Weights of a small GPT-style language model, trained from scratch on English Wikipedia.
Size: 13 layers, 6 heads of 128 (1 for keys and values), 71.1M parameters.
Architecture: RMSNorm before each block, biases on query, key and value, attention and MLP in parallel.
Each number is 500 + 25 x the weight over the matrix's rms, rounded and kept within 0 to 999. Layers, rows and columns count from 0. Numbers have three digits each.

# layer 9 MLP gate, 1536x768, rms 0.0612, rows 403-427, columns 192-383
489447457470504473533495486487535486491529497490521490478500476481515470498516500525534477528473453431479492556473464550479466511493503500460469520500544526498505508466526483495462532484530462515461557513542498511477527517494477479523502495503471527561487486474469478452490495474525515498508529501539485490447533455502520459498504464479522557457492518501487510474525514485460494516504475523497567479526495527542463527493513525512491525507488453542518510447491501508500470513510498479450464509463530489484494498485478487498485495528496502479507506532511492498535476542519522469
447484459482500482526487506498511490508483484531474491550462506452548495521505510479515494471516477500525510527479473533482540494473433467486505508486463484483433483490473484506499490515476500480505517492500500473468490481502497485551499481518511524497564510483510444494499494521495557501516471469530518497460475509507490481529489527522490538475497499505498494475518507465505516533476521469487492464524537488490504503480529455451473526498510537528497473519520507531466529520482475480544498461505473480517488459434469491503528524456548512477515490478522475516518483527469503533
486530478429485538527478474481517498480510497479544534522525490469487466473523491469496492516471458533473522517513443450488520486467559488453468468477465478497520498505502540517488493519501492478528474485501458445526468470479536476547504506510516493452523507459479489501507524532526483446445497486486473510522467529484477530512473478491489527484510455539509534512491512478489464458513554495407497520500530536498498487480514534530486495517470515551528480501510513481478507478496485531473483483504529489511477501445520513509476489508508512473528476464541496476539485533508525500
467492514521501514499536495461516552512473513455494482549502526504494473474456493471476537513484472496530507511525452495496494511543492544499504521510479476556484508475495486489511508539551467469471492507480527476542508534512527515524495528522518533464479510522538515517523470501482497507505493541468486479511469500489487499483462480473515500515441513498485451467512495496507491478484526472501507515533452456515450503525472475528539513475513536497497517507491493527532575494497487506531501516535544523514486489495531480493485493501519496533482475515519463454537502477535478495
525504513474549480504525489516497553491495465515474523481499487523468514493463525554526522493503484508529530524474506502480491528528524516494496527552519505491483493496500499498464440481465573511482514470508477463461520462513457454523568492455512529515526500532487510461528460487497510503547531477529495491546513503521489495490473477488483526449484510510453487460518457528482506511538470497509527496526528494503466537505494460492485505518461473531501467497455554496509547486471477505462499505463500471490462526488446459501490532513488515484473505469457517495491520492535518516
513504513480472500530554537483493530525535514482477490496470486514492524481482495542489460489467508469453485473475468537495495525529488465520477524501500503477489438453561537500462452460489501493505505530530466513510479515519503521503489461457534498494492501564513516499451537537476525501493491518535487468467510500549509453533501508485478521481513485485475509486514486491442475482486535460500520489493558508506525507490476483522456506502508485518519481515534483469476510522456540479514527479515543524483513467532508491544513474512517468539502522472483515499468490561517465523
523486514517480475488502472504455567524518508521492519493472507479531466520492547492554493487485538464495506521523489496505520473506479528514509493486541536516457476530489432461530496520505509475484529500478491526495458483509504513494461526486493487466482523477485513519517488497515501486494508496496486482498499507495487465482503485465519485527454539573517464548539440508444464513508502527452484491481464475510475514499509515470456490498478524477499474503481528536501516511453473521488502520478505511504469523467536520522486480492460489500500496523473509473473483513496491491
506509526523434554467535482516493531454493500514478489514501481517506536496505449523508510526493486475509550516453486517483508484535512524511457515531475536492542499506492515498468451506500488538513524502519522490501529477513488476474476479551549534497480513509524454482527516514494508506491508500510473504499486499477473489468474486504522510527545456496490507478481454482509500473462497547482512497513493498555500515511443482508513470490542481499496493509527533471515469521474507470508470495525499534510476492485491503485449476482489494503520476493521517537497518470476489487
520457466477525519489455502537517506493501528521484500489471421524500467473456568519517519548495489526514485522497486490508515491463490533499556465515471501486491502501514537486477518435465529487494526494544500537514493448517478491535503444508478488547485487487517489574478491461472493518491449493558505501488557487509525470455517476503504533486507488468465490465532479488511483515516503485514461497488456496536510505479458487519522468518488483520515499490485490522541566488497498528480502525522532517462505494491533495545437509545509504507501480506481504495501469521526515477
476503473473499451515531509526474469487568477496543547515513543512486511495464486502453491519486483480497515483485502529493486494506499518507507513525475547544440515469505508488451495497469495510532499499516503483493474522483486540519493493459531532504501469479513510499513589522490511552528496511532452495508542487467508459483496499491464486524482524481510498516544507542549518478533479486501510504514510507504492547457457497482512515483524507501475563520496535485524498495481524475497480485501490510479494492482507521484474475527501451523526520459466481470514534476437526468
501482484508518453463517500511485480467529481477472522496511493513487453531494498487507491492529505460476495494528499556477502523504484436508531478542499475495493457557491522504512537490478476520535509474525483506489500495534521458485515471519494518485510498497524497500532513438486486477431505492507486525535538453504527476504488462546514513500537483458456520506516508474530509538514492524534546507505507524482534523455510464501544500457495495495516541532509542499461496469505481486462468487445460518508484513536506553471491525533494548500521501510510428516520453486523496496
478508485508534479525525482508519500474528552481480541547478481512478498568533496544510500506503527507502474449505485531532522483506537502459485474523477498496479501459472525481526499532476489488485516540490501472502539475529526545511537517513483467479460502474472480480521535519519491522481482504508535467505538514523524503486452512489539536506483522517519485475495510500525532501495490519527489524532510500513496504528488486512531529528495449500501520523481480500462535520500458514437471543513515519506524515506501517502506485524541503517506504495482500507494536506497503493
464523494487468518485545455480458499480520505480517523504470512482514463499460498510499533527490532469540474514507498504470473532511509533504508526514480505534484526483531484484513495527502487463498477528493538504546469459492511489509529526485477468502506493488469487527491542512507510505485512480510519474486536500523463506489461509508502564475517501541489534501505488516482510530455526472528517481534485498498517516464453477470513456462520460550518486505502498499516493498489523479523501530464467440503509518450498539498504506515535509503485512475525457518486510508482510479
500523512512545542497485543508492542482480514520517441505524520513485515503446520503557519515466508479499484494482450481498468508473504475545492460479503513518476471502479530472455506531475529469483527485476495481544517521508513506537484508519505482505470507520486546520490506551531508513477518514501455558531489510478551487514483478517527492486540518527520525453500523457473507473524462506499497506506534513510529487492523507479527502522481487526530490477507483503521506474541490520503506510497492444473496521510497498480484491494461499486515478498577488510517541534504530482
508523512482538524498505459521511491441485488498526507459502504524485492482489521544503481493490488437493479490541457529530498458485496495518529472456444513521479541502533499547549500511530472460463511484501491498519520519500494468507545497527512537535485479490439508496494502449498475508516515479486518504533496547468517485491461488518565534485541490510483477493490464509465517492509477542448494518510511511471524499491508489503492518486501476543444466492521457484503459487495534523479496441546471504511492493538475496465502501498512515489505566532499463478532513565472505500
483484495507535499534503504489498453532542536482510449537504488528451491493474553487509510496477516517528514470464457553482492497447544522490515515539473477519486485500538519515483510446497484487565478530561524503491536522501504544502509523545519461521500517474482523455510514454513502529495470484500494497509473517517500489532501473470489484496494514531493468495466510481476497508488516515495542507524520506545509500524517489513499495501500483495474502435447512498479507461507492517506515544482426512498515507501475492488476500506538495519485486477513517473488511520530514492
461513510472502518479463537469533528536567528495528498504474478497494470533489483509468491499496473483518521542516485528506517512492499486472511547545559451530467500463471488492474526489494480528505498468474564497499523455522507478520481450507497509500466490517491542446460478514508484530515508498501508510482544524501513504512477510497464480506508503480517461469483487543496483495511462530471464447524520471464517490522530533553463515499465469502515485540456514486514540471499439484500501499504447552460504507474515480510482498501467482516501473526471558475494464468509438484
517502539461514493481542490468510557492516464502478496487512498534526486524499532464509501501524502474488521492502473481498500480520459491485525518491471466513493472500494494459507530511530494501488510496508503499466470481479514529533454539504540476528454497451483462457481529527541481543464493527507468486503478516535524488522497485504465471493512482509497516506514512489527499513516517516488489538482492493546531498516483498490511517517562487510492519502466545492465518458490511491534513455490527525510526500506503502500498478526500492496473566540511517515549496528480452522
464483490474491530483505503506491476513565494510497483493498490496503505499495500501455488473475549484479471510530501481479505478468529484462432475553482501506523486487528501491492459487454483478486505476502504461504486544489482483511506531568526521510463524514489463496476507487477477482524473490493509507491516504497458510479510509486488514493480492551524488521488530486530484542539482454495555535515525497480519471440494523515558500501470473494473500476496513511479513531452511515512453546503461506509520487516528503538466534477485552505464491486529499531549483497485514478
506508499554455481497486499482523505525506492543519506498482508509527509469510479476486500479478524521521503473534471480503491470476520533482491497488489500497462468519527508484498498511483502484508473520490490438477563484448508481488536522495502464533485489491489498558453510507530498495503523503481515512511492521533526498466519500507508503547488523535495510525482515523476502476432511464532470484526512506516487514493539469478513524535503466466490476444541500521513433490521473483527490492463472501494504512512441510475504527479520506494472512475472465483523520537470501547
525513490502513560493493509514516480493498500495566510523504559477509502500498479566450478515510498550519526470520499495522528470538502513504507514548535476456512486474529483480530532498518494496486533504513480463458459474460500519539480535474514502502483498499514511468511491491532515530464522481499505498469516447477474476547518498503554460463528527526497514508507476467521499489488468473505483458482493517432458522498488481485438524457530463501485524471519549496465491508530525445510490463502478522487498467475538479538515543536492513444529511454591482542485497528490530532
511516476496494486476532483526494508478506495534530489474461486468522494467518503499478521516523464491513449455508501499471486512506482470484504505460510484488505488479526524464527495550518499490485483537515514501480515505511460472539545474484455511495462485490495459486506513496554485483441510528483486501491502476496495482506494524441464454462496510472494506504477490486497521460497482540499506497533510551465500479519482501502494470457500504508493487516475515504488476485483459504507531458462545483491496499486503508489488494540485531523508512496493470499515535547503502492
553498521504526489515493489544504481501543490475495494535519505469509531460506506481508487524520492480482453494490483468499490479471506503463478487476495485509521564522516483452492506474466487473544525480486483518515502520532470508512486502501471465529492471479477500544533484481502451553479480489487489473529533475460511495497512458493550490461533504508489493534490470485494485507444482483492502539511488516521473481490455492513498463541496490473499515528519473511491504509508521534508475512467460499496524486508501506515461479497506503510476511537471489479519475505472474469
516489472522514537519507523503496529481504490501503459459499534507516486530497515468486497497536518456479467478495515473515493534523471501527519514465514469520525491483516513487479486494516437460514564500488485525493463471468457479494518493475504483499473529478500521537471502506517506510494500452555484529432504565508505485480468518500478476494536415457555489538429440506490480550537475499498527514478537493523508491554486517518480504507502506468450490526504501481506490519448515506557520469565558510492493497513459520506546451501534518521485472511483491489497495508512486504
516467490479500549521490492494523482527497473500515474546473511497483553467453502496526475500504500489458564511532464542471505455508514486537512525468492507531528524471503567478485506518499513468545512484495491501499461514497503485500482503501520498496484518499510510459504511483520516494519499500450476495503553551520443473559474474442503500526471530536518497521506466497525485485478498504493513467473488498500508507512524466497525524507460481489509503470500506524531485516532512502500475498523499502471508516554498496511504540463448524487498480495497479514488480480456514507
# layer 9 MLP up, 1536x768, rms 0.0654, rows 403-426, columns 192-383
501496503490469466485475565471536472490455515480463531451506500525556545487459499529457520446496536487452514493518492483463479459563493522482498504513507520519448526543477505475519489480458521521496480482573474497515518536514529514523547536493503541513514529502513499506525470571513510456473489462499503521478496489498476535481499473487536516463522529477480503522498461486498466489509519479437483497447517493481547502499500509487479507525549531499453468502515454532530541499478508473472486458539528505499496520529494457521528509492470550475462479533502529529505526498470550414
481452431546504439507430474539479539490493472499508551521524530520496492507478482524510518528494500502493498474481499503546497512528482484473497517509546524461490517525479459478497484532504495512477526504484528540488497543496499488486512517475439512424508441508508495490514480528511474468543503482486498483502522526502477504552474518465466496501522484473489523535480513455516496497474515450500529502501485520514469486489480515465459555491526531507481530546508485537498493443471479469500511489496509441503515536485503488478589479484499532461505495463461489543495510502460508506
473511450474534501564480507488532512469493466492508522537542451523477498516474491496470537509449513525479508462507536479480561502477490500501474521479507517478477452560491495502525473475509490485473518492490487478529549509476486509471511487538507462487499522498483461501456558501498496525445509488494434530524475531489479522515533521476550507509500495532513465469548510477500510426466515459493507503489487567481520498507482499517508472517453512502531490515516520470502497466533478540503503521571541472502506529517489530508487477505548515547489486493497547480506500520532518533
465481479505497440517523529529494511538518494464509494512515484499511515506514468451493528507503506534493514514462536460476504468538500516507531505491503513437526466530483452476523508551481509513437496488501491496501475525479538515518587516511463527493501509528480522529491528507506456519502482519486525516499458505487532499500479503489524535490518481502517443559477512491504509471536494506500484481507485546482472539475511454514482466524487499503515525507509450478506487496505528500520501553517456523495456464536513485443489461502495514484486462514464479495495503466524459493
514497513554532530455503464515482503502469481495532515470506549515478435504491501521481527455549485488569531524520514492521494533496527508475466495521533468509507479479509537503508521474545481477488446507527480509492473523550540521478518498480457526496491502480514492468526491474512519478482511478478453469481548477438481493475539479503503511482528512484463551504512493478506504516460474528483502524486498466541512514523557439545515503502482510536521453484505527489449512479473521497480491518512514510509548461465532482489489521493514521493494500479473520491503506464494466485
484510515522475483500486495472517469526529498531451510579515502520502488479504530504495461510498498501517450479495463514470561534498562502490494454478540521535554495521501477500530494470489550543512504483477486465508497467473484518502478528518501492470491456534504503512449525503474476489507547471513504482523504523536542494515540488526523479535520508504513493517558536537535494509542479489521487499562486529508504445529521490489538486484464488508515526525530492497502512467432567518519506490538543488456487559467495483514505513491540508484468547524496499501513482491482502514
503479500504531563463520504502496510498497489537469504514512520503467454519504478477548474517502520465480532483500464515497513474497508488498501505470499530511462498474495482505526487538529491492526527459480516523454508456468546561473485495462513505464458506537476516510488506496536487526460515485534507506500467509478453518450468491535514513489457473541514442503496477481488461509505498522472504489472460476511485492471541537505508462508502498480501459489481472519492544510449498502481478540503502519516444451511552529505494487476534524474509510528522501520463518504506472512
461536459517561496531523521473541488483506472501503509498467543470486525484502486476523454503503529508497492496473516493527499482505507514498524425502447468439518486467504530528486476531505535493513496518476465496492479480465483468533457544464502499462496505501520484459498524502478479509476500500490506505508544490512491533531483496509492492483458472471509514526522508443501532475442477509499508514525533485490512531478540488497509520472482527489500524497462488498480433516501503526486499503469513511483485508553502491543525505479494492484480521528502498477505528575543491504
470506450479521529554503531550512499486487509541451519546466501493475502521470554486495510514434517541506539506487453517446518509493524507507569494517458483492519485518538465513491527513464538494477530509529479495501487467526482505498485479480501518527521477502498477455490498533496512495544474495478483489507489506500496534488513503496469487532519530483481492518520484493474532500510514551500486517457558536505540497493494506525530545487489497447490480490454486541524473476518461540523499518485427502510504495512536478501484458466531504552491522529465499434554451496470502482
444488523472548466518495490537523541496486483496527479481557483535490470536478533488514504496487524496496481489469475517528522501479441516487530451508511544514519506515490493549511552495547536479497527495482492521471467500502483532474514472442500512485518503471510473483517502533484510497497524443509509515485494494497483503496556503508525487477526532503528555545514479498470521497574508458508525485472478465500517541519450477487500504471514494509493520455477486481491500508495576566476483485563507527528486480475524531532469534512524550495482483504471503497498505467495548527
483513535524482500483508491503550510470503472498501521505477526529512459499478532520497539525463532532530478499503536476475505486516525473465516522517546484501470528510494508509529501512483535502488498506393488536498564513491507465506508533518506483490494474520509458468470467534534446550477514502457500531480470454459541493451480465468527522476494524539489522516452474517524514549500530516492500511517523510515505485464516501475492550554526490494519532490451490472498517488472495506494519520526474474523472517520499537537482510543510497502481482479532531527453463514507539480
476495513497508508491483512531499500462487480509429482461506534486489498458485460508484501460507510492544526478493513525506511497522533484497502517512472559523526509484506490526511562477508545452496528490510494436519456503525492513457475520530511502480493526507485541513470492503547483536558495488522510504527497508492502494459511475505517484538457480550535486485510521424458517540454496505538496521501503509472537498499544464488499528521523493464503470510520493499517495519487514480507509481518522522473542478490494495502493532508488488488518487477483501514517486470494486514
472550507502499554507506533545503508460516512549503477449549539541467533488515512514457527455509513524487520492543492499518525480494500473492525468481510465518479480483461465522510499491510516512519503466482532490526479517514503523477477501497540570465519484497497547525502535511540481469530475482471526544530461525500477462531511535530474518458515470515472502501487518540511470483499501526489510498478494512489487503468510474486530481463569526494510505470496515511500449479522521472448530504529488518491497495489515537477508505503536478531539484480475505512489512499541524476
453496559501503505456538469513484502510514469478534413460529512476526482482536474496487488531488492526512533500487501472491476510491494507462515531472483487513482504553492474561516502477506558516529502487481521517522476553483459486534468481528508520491500493522492458493482511521469492541462558520491490481473535521500506501528471514496463492504470521552542513489500504501567491516543526473544476503476510532550499490501519499507455481514445471543535517463497452511515501502485507523476487491503481499445489500511491459488493482498492518527529503512500505478484470506506465485
537522522495478479516479487452519523495474518497484502489508469531469512526476475522503509529478514499505523521502495472429458515515520491489465534481504476479481503492489484477530512510501503503461495535507497514502475486528509530503506526512514504519453477513505496486511500428534502487481523476509465475476504454485527457523499489505504494477490501494466491485542482505506473488548517483462458529479524489488495491470502510449497523511472521510462527458577528502509517515519498552477503515526506489499509451519468476518482542523500536518489492521505540517469534494503487545
513511513516489485450487498488563501535475536490496456485505512529485511452505515473482505473519505457456495504477515512494485516508492493491478474488508504532505488530469523486463525518494486522479512530490543524517487461488495486497465473512498496473501489501543540476525493534473485491497516505497482484531514548540510543541517471509488539476496527503487509484459503492530486550530503498511534500453509479499456534522484502493465485534497447505471504533512467522513516529477502506482518497511527494475485515500506518507475458497525522478538555508534526509491508512520524451
530489474526518516515485515453516528525490498508502530541482508486457477494492500453536475524498537509456540529509506488514544511532504487482479544536497483483467501449461543522518507514457484457560539514470477515473482511553517479510508502501461513503522511471469493532507499540501456508500483523525492551503492550539509512470458535481479547508530526506441497492506495486546461514483497542522505505494494483493448518534530540521484533502442499557478478470497472500500504513476492510482529525522493522529478489457534511505485514485537526496530491508474483490556446512491507517
511509462522521498542494495481491503508484532521504446492472515469492517505472482526495479505492503516515542514511515486516517515548503500568514509502536509500527498493505502502511494557497469503475502497498446483487492471493499541554527528503508489505503473467504511509504485496523500519520474514503537503507497496494450520470523516461471524513526494446531506490526510503526497498500520467532497464491522507540472534474536509497542495443471496485470491456504482530502520469478477475486547449488493477509464501515475495478523506523470498504527479507524476438477487539497498471
561506469509487537516498485527484467537505527507527519486499501483503514486500510541524471516512523457541512510498468487475501514548508488513485464505494543527509462460556503485468489472507507541494496504460479522514498500518546451519514510459460499516529551487528538509519528528547544503483478464523482475532483558521513508502511483487550483482533482484489486514519495482488490470525473480481507501471414510492528534503497471528516536524492488489505481499481486517520513484516478508505488482495508483476515493543513468528470487464520490488524454496513532458508513526492497494
508494481500471486509510502454503487530476547519492518506510505514481490490478500499506494503456495511496491516465499512477509512496492548468499480490490538474506476539533468506471507490490493518510445533500522497484467511501574504526519509483490500567483527484444559549517455494471527507504500473495511514497489483526494496480506470491471509514472448515479531483499518519500445478449520492522484521531533551601503533533512504480537503527539501528486553526525500510476457532470555541510465481497545523490459487486472492480492522483483432544481519475530529500548495502488482510
492439492484461472506490547474492506524595508488534504498553489502498516475511555477533535484505493443541530518505472497507513514519535508512513485518490519541519524497520520498481507458487495462522532462448536470484534479504460456474447513482490476469494450520477535531501495478557516491510485531501530516487500517457460458493474526493507484470549564464510515505488509479528452516485526498519470522507532504482496504507456482494485474482519493488478461489536518517505557522475499532504541457492496489503506513469520506464487500568521474499471503444485477484516468447492514500
485520506505498498503495500523494459486526530495493511489503440526543559554494523521462525480505519547465453489518522492509523569515470539470491492499505504533516524503524550511547527453497417478523506505536506505516503514503476473487496507523503549477451544486500507472522438484492488544484500529514499514514497479464495457501453514499484519495486477499483498441523462517496499467489511538503536446508466497501517480532521492508498497452511517537514473498520467489479468489491476455505500496550524496475492506524470467490467505459514493464491472477518481488459519518528512494
433537519460497503492479444505526536463500495532538534488459495551508490524491484505459480456494493491494493523473468499507470495508496480481513477491475514488510548461478505518500504528461494502479486495468478510499496496499434473545507478531508527503493495468515490527527492512474493501483482499495508536525498480530506486478521503511503503509486506488484480494480492500501547484538482509490527540520508505522520520462479496493517495484499520515483505498517507486545536465491504497515511511484502489496437476498520452490502522518480517520480479522499535435486475514510479535
503491499473513505530539554545453545529521466493454528444490523495500489523444541527460496461491503492464472497478504528515521533484459531509532496532537469492467481500463504506476481488482538468513500510516484513532512508491511492488481464503485466517493488488479523479486539446538504513530501481482506525461495515529511563485471522516483506544466500531550523515486519514504480526471489500439507532490525551557519494529517563502566504477455497503502536489501482530447502530459497511489476498486507516470477504489525518529518480491523513514464445550457492462520473519497458473
# layer 9 MLP down (transposed), 1536x768, rms 0.0654, rows 403-426, columns 192-383
476509520471464483468502479489541501481512487488485468485503519514538531489523498514487505460455506501457561493489460506479507458534519501481512508489527484521461484480502510524488545524473511492521504494518507470510466523474506536486516541551433534503480506535483507473513528493462537420492456495514472495500492487512463468491501491486535515499482521533512502509497454498512518471492514457507553520516540533506487534529493499463508475511518457510508461479519522521450498502572513478493478479512507507491539495488468469489501529482515441517473482481492528505518528552497473471
497540508509512500504507447458461469543545497480502498514566482499525470488491485544493474513427487508516491545483493522522460517548528511464485540477512505498518442501541472490472509454480505513445488483487505487441467508482503499465474532533470454528484486485514504485522537499485472483503497558480498533481512494472471506503485573450487520496460509496495523502491505535531487525498516522465528496466550527477480469525458504471507523513512480436474542554487541465480462484502491500475533491480530467525492475491483549495458536479525493554481511502486505503470460517474468473
529526488510492457484467493481489487508506495513533510506506479516483486474544498494485502525464503532495490493567467486455496533462468530486466519516484481493449552474530520542486494515483488491522458505460482531493508481536528533539536509538481484497502495467524485471549505480523515534469512447471465481494517504534512543465494485479513492543505427513494518543502480508540511489492490509449512530521501490478477567501521526503480519500548448518501509445529503525524474451501505514529484508516499528520485509508454502537490442542554442489485515477497441469486512505489478535
519484495509504484484552529486493492452537544502498513474464491496479512495494515497474513540520517477536520541528483511509514513488502527482528551514523475515510477510481459493508480468532490518465511499482527503501474515521509468476517523518473465490500468513510492511490511503483533516477472541486522500468510500519489499437503475477485516511496515477486470478494469489504458492518509506516501471522530479515509530492531479479497545518496483471517518512513495504503500474498534521480485484460516481488520478490514521521504479495498494524514537504515508514492487466518490503
534519468518488488503486481453484526496491519518553480502502496473492506503470449523500490501502517555502499537496507555539532508514472497509524501516498528545478481460488484469527489524522500498496466506505510520481471465455516523458473488522508494501497522494552507506535528494487477503485470516464533481494481470528475517472493496484513489501505429520478473477488486540502528466481487489500498510480490534484515501546489472490462519525497498535510496531526501517504515519533475465511531501481525479524491446523517508455499455531558514533504506498443477482443507525516494448
482505555523474484504487521531523488488493485519503474542565461541478501425463486469508485543542477488496504494481507514439495452464488473534473514500473537550530529518498498545518468540510506556546518478496475443489484517482515521493534475471464473492505533500487529518500470496512492487480488470458523510511475480519483499492561500478507480498494500513501494516526513456504486482525504501506499495522456513510479461494472501506510547467488484514534505519522532470512462521505490517521549517551497527490551547530501501517499469484512529480545510474465495516501477499499462496
453489504508472556495508538513516510482558460511512525503547499527519503508506480516509479489501466458476518484486498514476537461515480472493483478466529498489473511483498502485507486505535501508472505518511489493488482491494483518452492521508475482478518520482546487497466519446517480494548548521556483494488489444500488527527504454507541502508524497478579493515499499523484486473490515465530486428526510503521510480461497465488460501503553464466512508476459470496468477490536467550522492510456501466535466516503494514484509487510561481513525520485505553488480499463502500490
538472525518522508522497523487535530492463483524495475491472513530522523485479475527538483485495492495510525513493505459502531499497514483521501473475483477530492491480518506524444532489586458491535495522491518494504506505497535548434520505510469496499506514473561518506470482522526461470499509512486495473496477514540499459516525468502493491499499524505439474506474518430459500519490454496492518489539535511535512532478514515480517482475488525532498517530490506554500456477504508538515479517508517519459487509490503487498488501499511529505507520477499467489470479508501482457
486533499483483550497505478534511563506546469503527475502494483545473513513490511473508537516455527517536466480495481483493520500474540495479536494513500505451477516482497540476465475486501474484480518529495519538435519484510509444506471523490556477489472513503484516482473516520483499509517494484487519487488526514511465505505530484490429482514527497509489459501493448471507494475483508532443509481530522498506531538498480547537514490482468524454506533508514470483497510531501514509480511512501505583500519531497489476478481493570505492540455512551535498486528497489506540518
451479490472533493522505508501473519528453493475465485486491549512517472477498506512489458472501512526525464492523494450519535490491479523525473490474460463518490494489525500546496540512533538521478498509501483470501482522479467502518486501481480504530485514460560504483461491511467502448479506519501476511476505523475502485480527469531462513488506506460491518486508508447468453519554535518525501480471493531463518491521489449555486538552517474490554525487470504531501503498488496471508489433462492536495526478490465486530504531467482512458515461500497483490453564466497458497
528467555485469516475494490506551507511493527459469453523457461503517521513429519479465549522464574533520487517507502456470523474493475535521549548508494519524454512474515478507527496502494496452532521545456532471471480531529480489506533563488533532518491513530514465432487529468498472457458502532513504485534476453486511492497498458512524507510486520496527527495519506455483521473494508474506476522525509519516460495477434512464545542518485467469528518495497501514531526505498493494484532509533511424503488537522507527465476545528500497556465498477487472541505485506503505520
495498460517485525546492513494502493488511527491479488530516489507577545485480507487546446483519479504439482523512536475500500488517515484498529501474528452508514479532504526529504464501486528498515437521503489543500511514521479480497506517540477511556502511502514473489503518495480503494507521519489486524501517482516544502532507493526506478484523470494515483538470533504552516475464466495517545493533508536439513536511539505491473538560488541453516512480523482476486497497546494539453490485548459488474503495459515491472497472510474513471507511493506510505486504494470462481
477514541469490514493508476525478501556473553496503534503514537505492511497479529490511529470508481542480483541501498520536482486480568443500478501488532522532479519475476477510493542514520499454487519511500513483514493494475525559482465494506509479503450487474485484518499483487493517512510499509523515488547468497474514488521490451502454536496500503477487453463534470496503524503519516509531545490429543534519503470539458491506474501503496509480519511498531516474518463497522495488485509513521501505466508526485520497461529493486545512516522496438516523470510472511492476506
528518531424506499497525530527467495525516488491474495503523470483549424510489500539454526475477508501517517527502518539504485525489481472502477471499467460487532476503506524549461517499479501534504480496508484522539480452489477494493478463503511469479491502537536513531460466487470516510521526524533527559478514445482476512523476486469489483509521525543481510469489482500483481499460488452491524515511537483516490470481479538504519497483504461507502487474531530506494440468492500517482563488553480481491469518499506507553499563508478542491501510504500546514489523499452532524
489532473522494517525547541472505498530477493513512482496504559501504518498528497514536494483489498490493490510483540479456440486479528512520516490470516518486475479519530538532478496475509510499479548488499525526517520520536499509533521498477531497469530493500508504496459482545517506481515483486468503491506485469499507474502526498478491529497525495562528472519472504495539470481518520505488464503482441508449508554487537506508506521432471492527485501500463499509518501443498513533484461499471502541472502522493521517504470497518493481510501487482505469513521504537549465469
498497547520483474511499533532482489554541531475500499491501492495545516461431514506533482473451521459459466504507501480432523525497522493503512529529530489494535506520503560495521525510501506497477511507497483514520461475525545511469507493456495501497476473477523523553520490493513503453490505491490509480505536487489502540519462489540509502451516489508527496498496545500500461518552491535483529476504538468507474483491491486515471507475526457564515485520477466509474508476483507495523489519478550465500498520512510509500505524524440470484509533480497524543459487478458482510
540526489523514501459479545509484487539509522473471544532486493470466555496532534498533457447526541534526496533477506495488492487502479508481511536530478516522507471455529529504499518502535497482509500493475470499499494487544485467473517499466495459500489473495486511485503506491488496533507531466529494526491552523516521475483462488498471511496517510532493529477494510490557534460513496532468506475502501504491491473528477485494502523492469483458530532509471503466521492496486488487512500509514468492523504469487513488499518487501474551534485528425515509465484485502473452515
507545515533481536509485522499507513494458466480584503489486505509504508480502515507499511496483492463576505511517500478519534508538534529507494511512515524449505506507505507507457496484519512521492490508507545489488515513521521481507452520514492489451456475509500502475496469512470500488490490470499507530496487459479515505478491470508536567491490525504545530471479428516498490551477521502504535477495498502494505479510517494524451485450465479467512471492471520476468506520441505452451484522526433511497487488518500505471456490534510525502472478507521516533496518475492490488
520483527553483484494529499506502477521494477546481531521526513512552510476488507481531455512500510446504462502514475500503463429520506465528463453496472504496520471523506499526485513499458507530470467455487456501536508486507483538530515466537615508497473475483528522567484501497496503489517540524535454506484531501484524487516464499506522498466503506577518482508515510549456480492489544463496509491505521522484508513501476490517539492484451466523494501523495473489456531499481510488534518508497485526487494515506501473547508497472522496479517504473508515484526510508513468448
475473502528546523511491494514501508497483540493485531482521486523509499512468523514497531503500512481508477512457537486475529474493502494538504483477507499497556490516524488535492531472473475477533485483506519473475494501508539498498532512514482488473461508546516509564477460460531494486504499501515476518556439485511507536518556454498478511513502506492453531495470546499513470514531446515487529502494517489565498520483543498485469538544489533523500511487486504506526475536465524490495498507521493522492545501468499501449509539501546515460503486497498501497476505534498471531
506491511515451516462509551549515510507522496522495507502509519471492487474532532480518497518475510514492505533485508490504488460496493513502508438482546556513503483484494470502525521450520475476505565459492471521494496498556428496507483500482534515491524485507557508493487494514494490504515538505488520509494504476470495466561488499514488477483535517467491530473434472518540475482493488501461517537513508449515460493512477476500468504508513498476493544511527491466536467471523507520532552471472450480446506510508491524505486487499536454492482498523475469512482501495495480495
517555461513513515488465473508481527518514510503458487487516489487492517491456494507471492498493510527491471484472534495469510522498486478491487525519479489509488477489483485482507453476472485519466520509469520491451487523496505471487510483504522500505478480485527466505538461466438504556493466495511477519479494447512478510518506461501507467441467520476487455521498540508461487549485501509518466510559516499541518482485540514495584505490521510525546524461508477462515499451522520483478534545490534469464494510533503476535537459511514482507477502495494491511478507518549505489
532495517501528491540445539514512508536503478554497520515515461523486478516447533502499481509475504511508451476447475554516471495494502561478520511504484512510444532494479514558480481521472498475523479482497477467526528516550532495500497517511492483511503535455520484504524483495495503561520540494509484488493493432495507459512507461512525493535472512493505523545468519523473473529495471491507470517504463518498454552497456508501530497487511509451518528479491495460483479539532547531538468493476471515480517508527489526491475478515496492512522459497514491523509504490499483463
510482478487470543507538482536478533496491480487469498422535532522522486492507488469488486508479486497497490492485531481507494524506505529562524502498518499489477479538492477467520499450521488427528483527519489516498502500464480464522493524513443468514498530514475501464466499462517470492475490478482509514485509496514464496485487542479485512489485498501551532550499501514511507473509507461490520454485452517462495504504527493502526502518493490483511527513486484507481465548479502475488524502524502542504518520488467511534518526483536531463519519471479499470515509526493485506